Weights of a small GPT-style language model, trained from scratch on English Wikipedia.
Size: MLP 1280 SwiGLU, 52.1M parameters.
Architecture: RMSNorm before each block, rotary positions, no biases in attention or MLP, tied embeddings, normalized queries and keys.
Each number is 500 + 50 x the weight over its row's rms, rounded and kept within 0 to 999. Layers, rows and columns count from 0. Numbers have three digits each. The size before them is the row's rms in percent of the matrix's.

# q: layer 2 attention query, 640x640, rms 0.0877, rows 0-12,128-139,256-267,384-395,512-523, columns 96-127
# k: layer 2 attention key, 128x640, rms 0.0971, rows 0-11, columns 96-127
q0 029:452555559451509431535562469471531476638434499458557535537449424471600443517533441433455496445448
q128 088:532490534461499504452547616499530501480557539573477572541432445501481414425480560451407542507463
q256 029:533425506407508388507576489545487533544435523347466502514553462530544474391444468560396441482534
q384 067:578480580444535543430540559538545534403490428463483505569470381493466411544494502552409497459490
q512 128:539516466391524557543524449541461457431570439482454388432501510491438518463511521555614457547522
k0 074:409531529511564377539544435595471399497487507486493435596543462553470512604506564554534406509447
q1 042:492568473457451551460556459473481526467540574562447542412548458531549527613471566540533493518490
q129 085:601545448496462540456534520499463527503465552494489550502436511561468487546467530458512538587409
q257 045:497459537471524429538506644496455496469413508518541595516516526505430457575477549481519504515531
q385 081:499531516463452506413580490500525561508549521529497564537402451509524432473563517587488627476466
q513 099:500438524471441479515490553518546509495474540582610567471523527467584429522511427478457486450483
k1 088:464550462446566448428442511496564472544545466544575522514533598592498462557513441486573539510501
q2 068:441493505489537661535519396459526499473507462496500474486497460513493430554565581483519407522493
q130 096:569473520526484512497437506436537429503470590471574451551483565524528522507536499530470492555533
q258 076:354512439478511457521429549534454444476441461486487506558553523458434504520436380460583444437506
q386 097:562452561489473640442550528491510437440460389487430504489527480593583479484435542468453418475561
q514 098:500496559495518625551413538446549452528586439392464565540534520575469450440500429398449551460565
k2 089:440495531526470498531463486495500530510462494499572476508550459555448492485471480439557509543490
q3 075:520483467627593568492539415503429542407520479459524407495540578575536500489521533479458509443529
q131 104:500546478483442396572436482506526531412515520566533475452410587451518601470560481508422542493479
q259 080:508562549429477468461436630542447457534467485500533466468510480465483494572506501456520500451555
q387 103:539536492430441564553505457422528484505507534585423485494467582482548560450412507530549611494518
q515 093:483583535521500527536564491518476517522390506430471468485574548474544501460553548428493541594473
k3 103:502455514484550491483503510438523554537459527550425532490518525461542514471551443501463452502502
q4 057:490519553567467546506516515464486511443487509492513508466499575490389479569408412536535526588605
q132 071:591409538412550458479517492484559509518486496541493523448511506522554419528532508406582539520497
q260 061:545458497451459529523418528487504504553493425532482523504472461494530469582489525479468486497479
q388 076:520555577390504497540533422496506538449516488523502488429491458495405499465520554515526451560544
q516 058:559475481548505564435593475539520533507536499485434479463489405518481509496470531548560567478551
k4 095:429574509449565422472531481481493497566492506528415455531484527504498510392438458478529500508462
q5 072:576494532551509552539437460574479515487502520536538575417569445458608479519634586489466524549429
q133 084:459499497461477536490516505495461494557523528414530542539507589475477517495484470560553374530476
q261 070:398459519487486478466533542500503458433551552475485450530530621490443549463436525482530452455514
q389 106:518550534465547548499524502620489511556452449459545424527621422506371442496479551412441386595490
q517 085:509437503535491467543447514474494488602415475503601528436580537466536503445439477577425524488486
k5 088:415443474500598508491448483502488544533497514499576563518504514476444438417478441401462589537504
q6 094:427442457498438521531510535563481459534490551453520668506501555509421434492478412459586456487522
q134 113:585411491505532557570454520445507469516404458462561384445541511560536493498555428510503461521462
q262 101:603665513526400514563511496542570563555531451552495545517540519428520504458529441508526599394560
q390 105:564503528442475395543548453555466566536483418539556431471547524466514538586536441534595550547493
q518 108:499480587487464488546441476440491536527459479493495514534496511467538514584460517404502471466479
k6 096:462542463518498435421490579426492474459473533506544570492499450600509539418403506515615451498555
q7 091:510525589388548516521462561538508424451412565407441533525442481409482552420437382485518513449455
q135 103:460553416547536440503471517499558488480516520497522455497453483402501502498470564467500356504461
q263 091:516591517451568531516457511464523470601478487428531521506376482474538485429493528634449503497436
q391 094:519545406437574430489483517458464450476436461487432433526459553478560522587463463468519465571445
q519 089:551523461498525517526545560500430469530386485483508568447502592518540447415529407476484494485479
k7 092:479517617502472519605574400533465541554561597471611419531523485473568524492440501441534391478533
q8 103:451563488482520582443492629466484411423569535425481501398643417501636477560547490502373446585475
q136 110:414574483603525519429499426478444480378445498396472480470484399494499545520476492580503474468488
q264 102:539545532521522518574494449539488416597517475487562484550601515508502452535565452648402489447497
q392 095:465493449525425544519494655478426487392536501490433484486543431516461509566524473568422393467394
q520 091:521536491540486444494499399573498482481557496490538491522562505554500413523517459468430517481420
k8 097:470451498457581565512535472503515470470496501421396569482499466543518545511418562483559439499549
q9 090:466440457573577437556465557565478540495448473525600475573435549506496440581565515512519556496474
q137 112:593547564371532496533471464523502477480520550497535534526419544453482483565510503421563456464476
q265 102:435533523602510460508528506468509350526513552487491463523501494440506492614522458508614435542544
q393 094:543477603522562573494449520494464552569507450532546468514519516627348437577505557560511485447556
q521 093:551511491503460529484514470512520485442524546479499461541462486606524496534548528574536529544505
k9 096:540533485406526544485401504493471666480450503485500479402547537571448510489527549565383514458385
q10 107:489533524407567459542553553506606554386515561459474588464467443586537556543489438453601553490503
q138 117:567500425540481458563459455479544471453581451439527444528434593582507535465461560457561493549472
q266 103:491571536547511483533509588550514455538536551566448527520467513486498567378471537436503461566502
q394 099:533510492504461439472565559456501473485583471379515475517452435499482472420579507551509462408510
q522 099:456487445501479500499625519472551481480422529460439495542460559512567484511478459504534578508525
k10 090:545497498512531528454526489472515413477482447578554414479529431454491599383499465536442538329438
q11 070:457490488473539433479480458493480433540483386536537426555529560567481443394438541419455521424489
q139 089:439578554492516435467543503536450558605486466397516492498460530481521512414570563478438595502536
q267 079:490476533531536425551456481548612580516542500465470584501524501514496493577507510506556599457526
q395 097:539467497515482563496514465510496508535595458515427467492420573504534509533586542544613531567557
q523 089:573468525490525636581393485530499523415432458543484475492518558455467423557427562489543569470528
k11 093:529526509436491483542502438562515472449499583522576485523418489516497536525488585512503446452412
q12 081:400545553448507525508615560514516562532482562432430495484459433495446469457502538494532493514422